{"n_layer": 8, "n_kv_head": 6, "norm": "layernorm", "positions": "rope", "bias": "all", "parallel_block": true, "init_std_o": 0.0, "init_std_up": 0.0442, "optimizer": "cautious_adamw", "lr": 0.0022, "schedule": "wsd", "decay_shape": "cos", "seq_len": 512}
Each number is 500 + 40 x the weight over its row's rms, rounded and kept within 0 to 999. Layers, rows and columns count from 0. Numbers have three digits each. The size before them is the row's rms in percent of the matrix's.

# layer 2 MLP up, 640x128, rms 0.0808, rows 159-265, columns 0-63
086:473580469514536460538495511493501526498511530419492451487467493535531567461471515457464497477494522551496501488447519491461436467547462538400495500510521518516443439472513519532524481471586467
074:483612492542485511490460439526485531508461514438579532481453493507554556462479449442552543475478540527476506464449531424526436526570458550496461590469500506537427463484471403506547470455479482
117:509466471551524507484498497551447517494438553470514491466551430512507462559446487490515476421457511503554518409479516517553462446494478529505473496484588512527523513458449515540493475515517587
089:515555459487514527472501491516493536502502491445553446444502492535494597460485470481488520486416528529480516513444547534437451530531507553533431551504512510511484439426496384511538406493488529
085:507513484467565523494479494524553569516468492415530462471411538483526566503534579492569502479467514551515534498450497448477509499535456559508391584472477536538418463455450437485528477463536497
100:455547461514488470528491459518547591514498591439502469494501502466555510498489441448541482544524510523556482503490499438474478502469510556458487469494539487549477422496463536501548468472536537
104:475473473534569514423449501541570536490459499438534464510483446508554576535446527518566533487417547583586541433520552514502478433515507533533465538480495542522459515512484513507514398486548523
141:452519488546554476443502476510535554563503473446573468491546518513551488456451510472501491440477503479480514504513553475479478485483502543465432472455542505561441493466456485465498426502504505
108:487619472512507504468492487476545525512522480481551515430474487500537519519581497546540498438486507541492517454486502412513508514476498529511469525483557507551498434504531503476555479434504516
086:504531475510503476477485513537553539516506585447525418478490537495513498486533485568514529446455561619519554433418509400534517425532502486482482530487512464550483473451528472494577502519521520
093:478651467523466466478502449483489512565476532471555488482457473495517494538520509534525547444522482566450540489490510452486486543499469552510497595482458456507483438525503504575534445402502491
118:393511498544521457474428509537518522573462510451497464512498550543527514551446546499468462498497484467443489505458498508486497530516425547432474555525477495476506524538445489513518461485508497
099:552629498516540471488451478567516491516484539433524488511501503478557581501494459524545507497454505597510517469508540490503426505572482563486467534471581456530492434516482486502535441506482507
082:501491487497583498481534555479518529495501573456557475475439506461514498556509518508524489502425569548532571425438484503503516465533450592434467509475486540473471498397499486468581471487537536
090:518534486522522497499462475525553532499450561421532420499490489467531571494482457493511569511465480577543503440514487478479460459616447521478466499508517500535398460489469484488552459501484509
079:439536504531510441472496483517477518467469565485544496437471450448528490515491486518514550476446502499485530513441517457557492424500463547548493552494503539534455484465472506537567465462524524
093:492558483516540521458476390442495598492489508449510515485480483485526529519474506474567476479454555589493542457519532470529444467608468507554423607492488452530443481514467497553510457454531563
135:511532494551568504463534498503496531595534468454597457468495459491553504472499540458469528433462502469456488494458482466473486499504510553435448483481540466549427530476467418460495482487513474
078:529569481483526457464506489504543536514467609441518479464460480519535559469492517491496518462455518561514534451448479477519480464624467547457479507496525483557444443430506494481564486529553493
075:491556461525527477472495449528524538525466526454547463436473483487518554501482501447499529447436532536500537477478538476550454465556501519540432544467514526545446491451475477521536416483522531
120:452456505533474440513501530506516485531486513473485446526567493492512478459471432541444499510500459500486496557565541481498447523494409517522503447497592553554506458485508575493493495547519518
095:482491467536490433491525536545552545531522527440496492535505490504468551458468490444522501525493515520498504486583523506464461448514463526483501464466525541602476424482522520436542411452565530
086:528558511531496409471492469480551580524532547366506440523476519460495541521500462507531576506490523551530501470544527433518462496522461511539473482472571512574439454467465511455538477537548538
103:471601483522500452480503483548502580504498503449540469539524470469532492483534492525538483495500481552518519424498519506535437485555445526475482543477555475573492445448525448558556451473520546
109:476582483555486479525501517409457521555504496467551498488494544512546495513456524509498479429473489432491544480425528524520508563455464546423472549504510537506507493494519478584544451548522476
124:505587476596582507466419535559501550508451476510543442513508505567490585559476508516506532539522524483537482456521492539478500446497477495525492537515556434474526503519552493594519473496511539
074:503559494546536502478480393535532524510484494456532438446483456486530528497493449484525551454446532526476487494475548489548467483594515553516458494476504505557453477445486464441533419499468494
099:530594456522556531427458522536530537525490488440586462509473473533491620509456515517487552499479521537518505461458540485510507479537496560539481560503552492513456469496509440541533409426514481
085:502610503526536525437473459564564553556489468439559462504463460486522521471478496512510543475451504529479496444449529437543487486571541540541445539472498501517426462490517452497544408469462464
092:460499467537533483464456508570545497509498539473512496496497457489565564507497506539543509474434514563552550452492566495592470458563481533471459562479522508526467496521481514476535432471516545
086:541598493517519500469471433513513552498540519389546450471477536478492600458505489479600504448422480572514494483443473485497449501516521556522434570460483490565437424438506364460540461488464489
101:412534472526479525493431490533534504556491513499529514496530556513516517518490525494528465505501489490468472498546495532487565468516485554521417583426514499501482481524501430500560486476489485
091:495507471498489519418470461507486573500428503543526505442465524437521505544500476574478516417536505545476527444488467495484569439465463511507510532536489514516495518411513501464544379445483509
125:458506455581553485497540489482511507557518477487573446501512491483532514463522512468502487463454545478519502477449522475498457454536518531431410463490518472564417510455427452478542463471491479
118:494541488486547459538491545504465487475470586533496504409427468531540524484525551446496459521451576450536484467420516474524551505482442615406477548481477520475444501493416483455536485486536470
092:510602512510557508444499435495566598467523457449532502504459511534541584502511530462598531458482532513495533426468495411534516462511448508569475602492496451575459471486490464482557428428529516
113:393544489541516505520490484502535523527434498458509574499424511513478475439434453508557456529521521486552507501501484456486539497492460500435513554435485442526494471521466513501551484499525529
086:495481478548503501512484482537566528483433502446503499501495482454525518541435470500518489500468474564533520497507534452495375450568515530505435491482484485526399536496435510562498461499520563
085:465508473529509495511489503510624526511443488452537442487452514483518548522470510536544553498463547573529548503500539496493487420586482542514450548449482524541392449512460474488528475475518540
121:537524481579599495444422512524524521550489508490587457473515475513477565510483500498506517472434525544572522455465516518520476455510506553519438572497552486502469496468509449536557442464529571
097:496543445506580521456461495486530501538439485464575474453480481509526545517464505490515526452433519526517586427459533496542480445520493522516472620465488528505484460484482468529537355460552496
109:457555490518490479500479513554520515516487555480528491516506448475559484510521488531509494506472552538535514354461531499508473477581461521457478605467516510515490469477516470462556463506532473
107:527524498586476441501415485604468423548481467510546505450458494474556483539508466458498470488526503453508468561417518461502480465478487554452480495497480535506483505490518512497578543516573427
101:475606435496509476461509392523575569531540482424572496489466489491484504515567455495595512446478479592508564439449504447587509505484483512540469562478483496548466481529440509486532439520469540
077:502550463532550468476466490530528528527512489444548435559493535519492551580486530509534524480424448531501512407451511465503543456462439545484506525505542483518489507452441500497542460470555480
083:481508496492521479501474509533544509549475580457543448490428484441566515523477511560508561477403504523546560411454521437496522439525523524481495498494491538551466504439501488527594459496616532
105:416546453544531446478490461520543540497471588465505459530577487485523562483483500506510584488490470526490534426507526457508455459567516481504447510466514561547459502504475516472586485479519505
108:498439512498509445523555535551536455598437567496477501516466452508543449467488538485544461466515581483518510450446506487506519514511437551442520474519492577453480501485483450465506519516496477
093:444522434540545421466444496492535511521496516463523483486472474495541606445513501499568508428463495528518545453558545479558431464550471513490433542492499542510471455484515510541568425476518535
104:523607487513521492460527453493512544519478525476561513492399517439499501537521465565603573445440500599517522413486480464556479506495454547558466554443470507540478490503465454530535483445521557
098:487607434546475502437490517505551481556470547454529468445471506493496530496472475495487522484496488473550505555463494491485431528498454524403488487442583502553498453457438533515533479501594486
095:541528455564552472430456494592523556504465525435514468516526498540520613500449483456505578519447498514516470482487507499507462461577508500480447455494579455534495456495529492572503459528485521
089:489533482526510453497484507490569552569475504410527489489497495522494564515478491499534532497504563534498525481474508475490403481536470521416459518511533492529429418501505529521533443514590486
095:486542428501497446491454522502519500536462527406533460494503546502492580485479465466466532470531541514447488525430523427532446530498505535437435511494553542528461422517528456504534463542527511
139:467499483571532427489521496503500545561529478451575435428536519533531476462525540437480480469477509491529488490463512464483474503489480517438442462464515509567409496484436477457500481491508479
119:535540451562592503407425533536523557480463490473573466495506490530511571533460520475491567453454493570561534451520490544507492461539500528529439546504583474504487494514490501546546450498532554
092:522558498528535415497489532532499515541516463411498448463427439527489524500424487447472545439473507537491509516532536460550457561489378550481492502487551478559454441493522507525505496492548499
087:488608499551476466469498453534551600506519501440495453451438467473513550539500479498536562475470534571509484473493529433507489433546459496519470547492510530544458405467475474505542436509526552
073:447560469541486486451497454585541568519498542440543444480498512498531571487481487478510543481443506559493509479462532475514485430530496523537462530464529522542457423486489481565534393492522515
086:484492493509616512481495511517557516501450535507543516435513425471537467465426431559537499475436497516520510515508486476521459498557536532451447492486482467541466462419462438462587475518520578
092:510555483509532464442498509508541521542438533509572523489440486442551528527425488566542513469469538530450523449453463433565491458531437533529450590526491469495432519443452418548589471421498525
104:468531469559552506475433486510553548506424475461530510503478509521570524495508526498546508446471524571552514430451551517605482452514481509514472569482581563522507475492497501478551430463534477
105:464492476567559441510509479500469446545487501421568499474493501487522510504496540502512533428453492479518470487434514493511527454499513520445442497518532506551467486479463498510538470480543491
089:511566463527556485413499470514536562512513466440576438491462505520500548514510530467557493452481464558473545475445549379574536482500472509569482566480478495518454467514487472485553375442494476
088:470487466512500533478474474549517524514430556432506475468498458509515501520480489497554474420441524546560574457509486467546445522568490506522475557483520474546459479472478485573514496536524512
117:451544510562469432503497485533428500511447557516550519473481517468553439550426480487436535489496497493490507491388504493519502497467480527490511587490501537501525422482515488498514522473531422
075:490547455552530513487461422566530555540429497462539452477495487522548556476450505442514496494453548489535505400521498508541431462547515554518423530508544498533457490493497457524498432481494506
113:513529455516518458467428521488515520552452499501547534431493490467526454469486531521470509463476564490499493545433506473486489526454444513495511555490483473480522499455461516606533462559505479
092:453543457557466487503450504545505511565467538515491504528463453427502466499560522478464515371443594558589500440426594474521495460489487536505515482489548574502521514478498462535506495503475544
124:404493455509525433490485516532578512475497483444501493493517516490502531500480476497489486550513533495519503541486497493489432518476450502536532462472604506530524459555487537481491523565519503
098:434547415524505452482505487519532497496471562450507479486477445484526541467528503519548561452478499525518551415475536449580504472587471513462480521490512557515460503476497500474572470468523496
112:438609483545505496522388497492488509490526492463535478465505515545544508519495502463476472476493521516468501539481463499496479506491427530446469534489588504522470431507570527551538385523536488
085:519534496527493504510459423547543559497501546442523428496494455488552551490510430506558581437455490523470490490486484498517470501591552576456470481460517488569449463454500418475551434482469495
120:448498492520482394504513491497493484555492579419503475478518467507555523509455455478472503494492484479498479494562501476557399511542386495515497516495533583525499451478468540558558502615601497
100:451539499480511461500528480504530520604469488504492462505456458461519427546477516561529500495458460509554502380482551491567474519516441550485473564483531503508500484453459455486531501462500487
106:512519485546502453491491444479462586482490563488510509478531467518537473540500494522559497390486545546550565475425483517549466445507481562514482563512548458537489507460483524499513471485481571
103:521459477509517508456463524521531508521437532507456475475484443512525512510347495555533473524492565512582528462543580482506475529546496509478499556502481492476491549510498446478534443509527555
084:532559501510503468514488417492562578493489524441537406473509408486535575513482462483574527478473502527492539460452481468529459474562509555475452532460527496575428498480516452457546451492477514
110:478558492530520456469539454461504582486502550526524474471458492450502476520538501514487634449481473523474547458509532460569538483488509521482503501461530475548471461457554532510508459474534523
099:530510470524491490467478476453522462571486586444478490528473497510546539400543444538499487514517506485573480552549473446533468514567446535482517482483592491555488534500507524492537520596564469
119:518633439504506489474463443504578563493494502472501484552505483439531537523536417559538592486497512577525524496467487464525476504537480529543477567474527500529494450514532520490549433545496548
093:495564488528493470471501489461514586516517571471498515492426505503510496484534425529501569464460605554489601468523490425518491423516468504472523521490491477551457440431534528530595447454513606
111:460547458600491438488507471487527504543489556453542475492478507476513549452483427428505501489513525488485454572445481432498479481538458519453481453470537466619495478526502534467545543493612484
093:592604513525511473436479424475557616532533474407547460508470466464497568512462430494576534432494493587493534512506460439488439512514497536508451552443494465601461488506504420482564490509457538
082:501578503543497461482487425516546568490507521454503433464451447451512551553514507490522612453452529531510501466454515458534463429543480531546482557476542520538426445463492508520540444461507523
100:525533439490503378510486527508511456543532477492485480492495442538514483523489451548473446474468509459560499541478517480508468567461442571475512562470488582470528437474477499506533515558491485
100:504511459560495479469528492592536535504460607471510440477516457448542517535515479507533580454431498556523555446498529440519498462499509527504495464432532568524437473503462451481533504447473576
078:432567491567493483472478433567500549493485517490558486515463480535564514513448452512461536432470505449522524472449506471539489476487482543467463519544494506557480498465517509597513472432525502
079:507574478514503504429494410542543521518444512455557464496518461523534604464450462480546575438486517503512530458507432411494497480538505517544452531507539487561428455490554426515553469478478477
084:472588471522481482481476491585538515519445498432536490465496466474539577534503479483504549476467516587507519490520486504492463450537472555512460602433483537553404474503471450508506439466516526
079:460555494591483489456480472518494516490482529491528485489509488474506514512480536537504515470476480541503466502402531431531481452511472541466511564514538525532458459448482490550548460480522476
089:482570480517549513433546429513539574504503475479524483489479491505513564500536512480581511473456509516478521477456505464578517492532454527553440587509495505593421461439468463444555352451511526
098:445502441506547488494505488513583522501472498446532459503508442515534564504469522507553528490449550584552527464540551483483478440582501489509455529495494561540430495502453499465571455434511514
087:484620497514502490460472445526540507488484536419524458479502474463523582517473488519536529493482516578519533485499486443472465499559468550544446573468497516508400477508492516550569455458527516
096:430482396513527489497507489498576518500464499446519491505476471467593549484493540527552518483477523582548532396469539478524484464592452504467481557477511558531450495523446494471571447453504494
080:475537507507523468438546485490494493510395581474503481412447504465538519539512485480474574469454535538546564500417528447518470446537433527502489547490544495535438466506512464539516460433520525
077:488553467531550481471451444563525547550495508428559448508458500512512591508494467444538544484417493534462522433481549465480477445562475526528446558502496520521454454451515447544527421462499516
069:503565465546480502494458480582538539579480539388547470475452497484535587496483486482515561482469547530504537447488537465521443458565462525507457562469535491554436430482500491547538452509551519
113:536515471550620488426434488539574542512456516461544465517532464505506611526476501451543552475434542589573519445527513522508435470519542516517448526494541490532460515504485495552547437501510563
079:505553470518499480456503492525548580532509568420526445500460503519522562473464506503482555461453530559500523467501471459482498415577483522521465563468526504514426444496482489527541403487548512
094:527511482525511508449463541533526511522470510452544510505526551526487608501468456453578511495503525505498512520500577490489496491484457527508492507474561456623464419454454506484539432540532508
106:439574473526546512471549436520515564461564539488529517456464509457490478523537518548568522441530596557482490430492482365541486488486491526516509564446545426538501451464475537501510482441501551
088:503543478547519505477460462544523516501462529469548483444434500471547491521502530536573512474450522565516530479437526471554428479563444552517440643462478474514405496482431457541553480515544516
083:477558487528516495439485477550553539507471555463532482517471507469554602529463533445521525498450523558475513458487531459493503440546494523541480585454482517511411510485476469544531408451526508
113:482491418506527440527485514515507494513469545455600519452427527493595485544534478500485488494431546517562506510490533494569514493522469537433477532469500518454486471487509465607598502471547477
084:487512443535505492440504475523546535514453512480561477470481467464568525529498447550515516475419511566478520467486470484531490448555476557497477504434500532514455494489425492488534474453479590
102:512546517481491445480546432468510567500465500512520567474450498512484450527591517509543501445492513534488533405454550445573472489575513482462492617494471496528527522436506426474552432445470521
# layer 2 MLP down (transposed), 640x128, rms 0.0692, rows 159-265, columns 0-63
081:487543460509527441503524556486511490481514498414505461485461505542502532494523526480485494509475506543520507524479522475440394430533470545441485499523492508488455474469523581501548546500556488
073:523582468563515463509535421514460502547494469475569508529466477496525492478449470467551535424475554510491489503440502515528484516540502552446460561421490474556486499418522377436503530535417512
125:476448487521480498539457417474470504527517488491567459512513525433532444487548560436523507440512526444488476495562539434482484511554512516486478473470478481543520524473464507487516529477484538
098:506596447486573492542480533514518480540528449523601520421426470511537581450512482446465499527436485484408470522438500512514476560535499537465504585505454503482483457451531435478536523475508536
109:510520440494517484496467471471605492503517479458463519448545480573501470449523482504519509528517499541516556544506532457479500492546479563430486530397476433463446538512498418430509555507456497
113:506484479482485506541571442493509501502452493458522486398469528519507503448503509451472436519531490525501493590506507501590510490522484553489505510489499497542535458552522506473452484474474563
103:461440474514542525458542498459504533514538474510493454439504518525489549441520552457515470510507479457396503518511537523498474505485460529421414464549464533549428471466506490543504504504535496
110:520525553457458518502534591442508470491500482558461523522482514511516502501520486501495456494571467439463559523512484582495490514494544443483488406548489501486514616519485530453513535517496486
118:448542497535477469552549568560476458561558445488547513532486502486570561453542500493492552467456479430492493522503524479589520567473477544467500490502469493523409513508460502522508534490497535
092:469523465511504420474502470495507545585524515511501516470472516460493480474476569505449491453509509544493497431459561464426501535502492477470457547540520468457434495392517460553517519435491505
100:423579443523495432551493455454513513503587469486517513461520522465517540508511453505523520525513523534448472473457538465505536577495499470504429516479529509504470413552534479516640469477565515
122:487451460558485442501396507572529480506453467551561474499545480466506461498501484545398486544524563489502438512471489526514514463514499494546500533452525523499473421549454485541563541513483497
091:495513496529483465475437511532494508485478525454580468474492462536531600485498448441454528478481524521478481468439508511511470417563512576526428505484483479501504504469442528508488472524517507
086:471498438530568443469517500533521551508505479421490451482483509502547555547510503511529488485451493521486558428458477528503512451431454534511422522475530550468490488425494491414543520477539550
085:497447547548552548506464530523518492478491536430457561462500523489540542527458407450520544548492489504470456545483485469496492439482455430524454448528499494553509499473456541469505480540489508
081:493483437567481467489504518463518509502494526517550421455536481522492553455450495505520555520481542522487513509433469505529454474487443561421401497449470496518497467524508477501549478472536543
085:467511406468539481421491458453501528452440499542519436456410455460486571506533522517550520479523600565499502492490517459451443511584481507464433502488435501539511478515533465514559478517549538
113:527521541449519474486556586431496533493553485466531524444515504473488569472505471507542492527552472405490523509524454589473426518526487502504513424575511497508495585496482534451489491557493516
066:528507481502481453472528503526536454574504541501510459508466498486508490495528436493496558449452450548534540478429493472507501472487497529510458536489507529504433491489517484481463493476511498
064:543496402510517495491501497471559493550484492487529477491515450504528551553498507499496496436446519534491515510465503480556455493527468505470417536473496499517489553459547383514535504491522562
104:468516499435508494514467496563534479541542423495475508485554568460494438548461465542498467484474534494499562539509466546509431436480579438475423435488434520506527536475451521496532511541510543
108:460494487501497513474482530475492481456511496471505454486477475509442549520472452502480505565511500455452559474532510552445476468519447512446515490514464564529454491544520511449511485453575506
093:528554481523513438489547474495523568526579526464505413417447506538459578479538462462494534465536508552472531487524448499501448526508437475447414530534481538520454458508521551533499531478536523
085:478472509472539539506501506485508512543445492472540496460530559521470472507494470495500525499467483478423494470520428494528482439461504513569479537464500454571488550512431468560463471455493513
126:521462530477439499552522503464456509500498524495537477493541538562541480481452520429473464487547428454535544461565501546478467542443528426485504444490535501499593490536494465453526444444434518
118:477549419503511504507512543468504534479484520533431449524510455467521536533468551532547567466565557582598515464557532514507511469472471486516469546531538548460463470534552542568523491493517503
071:518512482562474498476513470491492525587488485448547412434513464526544523481502472474449568484458524541518529442471491508569473498559430516468444523458486531564425541476498454508536434489470559
111:480530496516550526460473537506455483534516466479557498489502546483545504493521498472448496548448468491421468573426480478496528472546503543531472514472462514509517470482465431465518518442518514
080:480507480555452535470450497464486566502496435379514439479494497552558514514446481482436596466507495510476515449505466504515542436579526539545403504459489502496473542491518434493587468493469552
086:480486519543503483462474507480487544491487498437517421489503513511530584456518536466467519498474529499414495457483516521516483456542459549501373493503495500574413515484461495593506444512479509
078:565580489488507519451496455551522499525541536474508474427459526495510542477511466452436542526481436595515504468435522542530451524467501559480492516431483471519441460447496435479548518495505534
092:414505472520504453528553525468558479447518487456530492472412517462575491448468507549459571492467560399482481494498480516517538496441439498495507508487481504455558538549476545522497496492504580
074:444539425497547447506469431558566536462528493494506542458493515462494481551575480523491478503532532507482475498593475506497526455424415495472494528531556541522472519464549537480532454477413511
113:475505566485462530528556573446465469443472512544436528540514478516498492478537538494473465524548450400467522539536484545526489481518538490466500397554514496482545577498492512460494538508478486
099:514512455504481560439507480499485501533529478531467478546437547376508489493448506503546581464485476507471468497522500538516514493534492437562480509478494486453510482543498554517610454513500557
088:518509411487536457549463491482530506454450486419522468533497434562510491459515515467488571473498474571517477480499527450373536538531519501515453443474547488552490543526504430501531465528508489
097:455508437454557469515502477529476459525473476530502632510445483545482480466443498541538443590505510504461513545523480472517518418496487479516493509425518427593489522469548514522482510526547454
087:512430446504500450551555481475515521477484473457465492469498432474526517442478516494513434471559543490498513539547517452527379542553498501400462471462460476557447488473480494473489532494460532
087:536437516566515466528514450476561538535570498503457442436475475526540560461550494503539488536574472475471479581513519464526481485487467566404413503441417545507481453483526496469530497508497499
238:521489525486461499489533521512444456551555452507541508425515532509515492479562490459452430484471471431378489581474494462503484503528509533461469479511486479528511502486480452453488551439477494
155:471531473493537551490524497475468475565535463537547498438516519479524488477525498447497509535505464463427488542477484499508516497506454521494453558472461514491520483498504495468567572390505507
092:447440505479491505464541532540515519513474529426515481451556548467455539489498500467451504523436513518373511492481486431498503456508516499505427502488489422594481492468476468593494519494449482
085:506564517431523545488531481458465492485505530475499531511516478555514453500487458559463535522492553554547545506489529622494482526486517488468507482409525506442492465489505469506486415487380471
097:531467512463535474549512501479483559444484485452509438500536546510547419534535459531560498516520497520512482461565549505411475544525522534489466453459500481515486554473595429461455449508462450
076:514519458488589425450468499545502527509508459427537485522509543512506534553447560559546512448456505516439537488513464475507587515446426456541494531525522521493514478458495483476519482463565513
073:468444427537515449480523483481520541500521485437526497540489453530546510518479528473525480400486469493456537502473513483487485458516446465439465508480513485532429456460545552510541469448547501
127:511464516510517506493492498529502552464510481471565538478544574518510518436515500455447502575488479485391492544496502530435518475518498463522512453479478496601486517516429444448473482471439510
091:556537516567549489477484499495431495471516490456491516549489490469530527486564426567537453462474475536508588523521540496454478471464575467517436487488510459518468431496491565546494558494595534
078:552458446501547486464463516448500535493414453461513458533517520511510512439455502477511507540482477525423517522469485528443516508518443533516467449474495472569461539490542472465536443541463543
105:478508423503577455575568455489477487427529477481507489474514533517473515482539484528511435502501552502551495462488539501493430537473455527455451521471486535501429470580477522493525446480480504
114:526537468475464485430526611497507523507501505488528539489458491561492531510477470455441428553580485429550533511475516461501460471442467487478505523488459548526463523509464586512546543462524503
116:505494532561466487466419512565474454539485473459593513529532507541554530496493445494437495474442519491497471510454506446534498438556574467511464444493544419521515555481436472480407471536508543
082:497516528488503445479533542463608497548501483452474497499487439559512572547507524527475476469459518494511540454540517416445438447583503551482492498462533542468439531469446548480518501528539527
094:472600483567458473470487570492560503529528406541496445484477472525493523507546497500500469487455541502477454525514576467432469538553453461486481490477504556452505481494486489478525549551494457
110:496482517481470498511510591430485494484506462532441482490498511495528520523528518528499420461522486455457529515522458580491486504509510504482519433553505542463479577484502543442557515548490528
192:513470529467475480464478507533440448514532462488545521455515517535504485474570477463464443478454460432420431547474499451482511522548532535492484456538508451513503539513445474471448531471473517
087:507429440625513488446429479523454444447489467509415441492528553494481529523449507541521493468485582505438538479461445475554519525527531458545459572508510507538527482471480502532529477504567505
084:514508517594482509479477471506576541618549485469516443480466517516442518520490512540519560476484512556469502476482554466532543506477460518488426501481517490506429428416520487482537461514543537
072:498521477577552480428494502544531526554519505465524455487503505542527572502490530521491518461460556527464506436468547462513487444493473520451386529435515539508484418434501455548504454543565469
082:456493435527474551426532415467518485556531458422520467469502480504539518542511495459513528490469553492477513456450529460534393469562531571479454554459486538471428516519454467540494435479425591
091:441505430558534503510536462466491487538474490429504465481446460480567489454486523489516468428508533510541506436482502511512510530555479526465387546492534532457443503535515500543508485486485543
095:537484491527557503466449448499454491494476542482537467561549523497564502483494480444445517470459515503457431495492519463464523460533504521502432441476530520528513524477439481517451499508501474
146:497454502528492520539497517476396513432504513488507499428477548504545530437550511489478511523503451518497548556578478517532477464521534514513471435535513464487500529491441514495480548565475487
094:569577473538519479489503455511497565523503443426530407478524484547546544473514509513509570468500491559513491491514504447412544534509470484519442456482542555481458546464544434485547479481569504
085:500534479534556457490467501458459513540433461523480452564498455436499504539514503495557501430452483496499494476533551499514447408544530521477453429495445481511433509496510455470448525516519544
104:497488473559543453497572478478453501535486467515512573487493500488518460513541466485516430529610499445502486438485503439563513512488528506469451477534462492549539448470557490457450508551486476
069:578519443492534499415516496438561462487476534441527531469473416514523497540493449459494469417542578510485504432527544490539461481536462527499464528456543492546511558537508442532509493490447505
102:494485485495545495486564494458520526525552513499503536494500525439500538467565521422565480512483430440535493463487520480594536457558490511528451467563475475565525529491524462487463475408552464
084:593457537475420517545474525574443503560505447561474479490497479512521404501510511502440503537455529516553469492504518492462498506443500533611534439460513551492516545538537492552467501476465499
100:529477526501481476530467499461506517464534509514481480525487475463531450530522525526510555492447450568511527556506617447506490482511513505500400494509548513418497496512564530461514449560581513
100:490416478533524515492493506523474532466493444459538494510503590499523549494534492441462515536476520510387471498519505541449500440522486525565492423477487467578466530508443507543465417496455465
126:476457613536460508483451542478475499499497489448493437454460489603522434531481479521492512495391472498541558511446469465546421511501524569443516501476558480520497515547517542510532458505528544
080:516518465574474517461467468524479520567509498446540464459490493524548521456491395446408547483478476522472500434472471537514474473566510520464453458500515540546474512467467455523507481504477587
101:567548457405550511472466424467464535488496462528484525483529524511479531546573486535501500465481516449456487553556485489484516475444487567451419487507502509542454493465515431504521550546498500
081:481468459494489493458500507542483441456577515531550495470548491457552495427610488536450528451415430559513520574583580498500532503497559517416457462481471482513461503454460546487534580484492522
110:508456518547461534510503450485477485528512523486578449416450495473542480513524548446520524422492500525534455561494497442537471512513496508489466459437477532554506482498413495450529495452495512
091:548593495496429458501387489486507471534481449535461542549513458503538458501466519558455458554482535505574525509517522466515510550504463497460612577536506482488502555578470472466546514492498541
071:496502458531476463493481464486455502468480534429514411441547478482581572492476453500526523519484468527484512454523450543494458497506503528457417498438531548553452509427492455555500510493495537
118:421519473550495439557514442440433513507558550551492461511493512487504472469537483532488522510544454488453513479460502505446523515500534501458443486530506523536531401554584511504550487519558496
082:545522485517469395535498459506499408538485486478448517523500510501469513502512492551509518480535476495543559489483522438573534531511489406516566527536540572526545469449510458564476532508514479
098:484479509526519530485486487482485590572506442467538551445458535501495495463480517467521464463482476473450538557464537485437485457524554456483514499510471495637461494467449477468443446515492492
095:506535475491505425443478418454469538508539547452543458477472484521489502476532507432491444472501509585512474434523525503436487462515481514476470546517518534489535462518503489557521532515563513
129:458492483494517493459576508505534453455454504517496484478457515514504500430493485462489372496513502465524469515515534531544468488630440450473507464538476461550514498518547497447456568538536511
090:493521486494524495481571450487548531536518525455541460441474496493502560540523416433508539447489454525500540420470467519540426492540581466466462407471510556552463482470496501480482482513481512
077:545476520597508499448478473523600505562519482462525412468506507531521565546518494480526580489472494563445488476436529488498515467480460521478379515454514510515440462419507498541538456494589522
079:463570538408579454528484508483542511464547464523534535498501454485466496530548445493546502469501490494531451472544483472482500505541522503458455485515512504518494491473515484537439449532533533
093:533511539545540536527529507535521474545551506446429483466531474542483521493496479494492509450492539482519549525477546432514453408465541561558465474454518480531443498442455520521510455468465483
080:473476441478531506427474457498509545524439541408530525503529503553572546488492486472540529437480533516574482454477503476517488488488438537532491519438504476568463433500493448513478448531486496
077:481493414562493506427495447515547502533518456471570437500565501469539520502479410507454550517524495563490496464437474477454486480510576467537444512467560537536499548484510426518477489475455491
083:438498517612566481500500489488532529577528496496543462516485484518490552535473493530522492497500527477469517516556533491591446518491439559441406518426504537526460465489509462506489494484501516
077:485451525557447457499489566520524507522543522477502466508516554492536556449484587540514543485521525510510511489453491472551510480484467497450451568506530506507466494470508448457566457466560480
078:527521480507521522472481524494536519500504476418549483467499459570600485480469504454542604497538443523525492403507510488470512525502418532503444469425493527552473544521541391518577429475514487
095:456403487509532501484497457473519573474530468430524514487531563519518561473514436478510499550536441500382483559491496531466518518451501514465453417472445490565451500468435476495481467521474519
091:401477449550488511462505471440528500522517531446482502447508529503544566534434489477524506532566461534489467552453553464507448425553493495484454536495506520471498440492492532524519493493546519
084:505399498552524477510495482537530500504500470517485506484504529490591600504493474464472526526514491492460475528543478508499505473524447548489458418455523442535448514470499497499465419518454469
072:459509463533556435513511563476487459531486545519509417498447503479487554498526462497538498449458517540507521451483524443540452507538453516472480573512467475517470437504507525521583502475516545
062:541538431512588498475463478494534540590493457468549481528466491511558533510475529474487534454436491563498521457398509479451479501563487525466455514459479535522424518406531408411478491569493494
068:505541461522488476480476466547543489590486512376513507568514499530553542500438500522526482500500549569488496441436503445536450477541514441498442553435542463513452492486532449538511473530514499
159:517455499474513473461497493514426451560512454500542507425501540500458523453536511448463456495486461455397470541494512455479460514557518510466461461559494493552482508492489484487467514502481525
074:490532462571591465457524480480557528567525479434523505478465483545491531481518507501543525477486509546472484473488556445498513447490468506458448530428536508530470468472490456424522483508496554
093:493532464494593461481509450506507498458514513483516491438520470491479558463472436512545562516470435527441521502465482459515516549505415495496492521571486480542492452453521549565553499508610528
093:486492513483519539437562452491554535533556523500575468470530469507427541470540391533502486533565489561546465534525463526434487466457517488488514566546543461558546458516423484523461486538542439
094:451492515530503456502507427479489554511466507514462465463471486447492539487502503510501440475489525537520553494501526477520512427535501510388420464486508470576457519458512479487517483516487573
081:432489474514554473452526512450543531533510484408549524492481468536538517493529526548514517504532537547462472462511527494517483488530425541464353525428464547492454523498502435499567505464512488
151:446438512512509502540453507517407448491544450469467467455519468512515492542502528590459469547494506558482459563496492524482493495496442580509491563450466522516545441488487505541452542488571506
086:459480480566540497506468504498546518530514458449467475474485502468523545495485488521494481468520579490522495494548498522507460472491455605520431507483523499436408471440457479514503428429444514
081:466525418506486427519567415499524492499554534574542530441522504449577502511503468490452532502497585515485516591458542508462503564570503532553515517512461528564518489455400474493485461477541482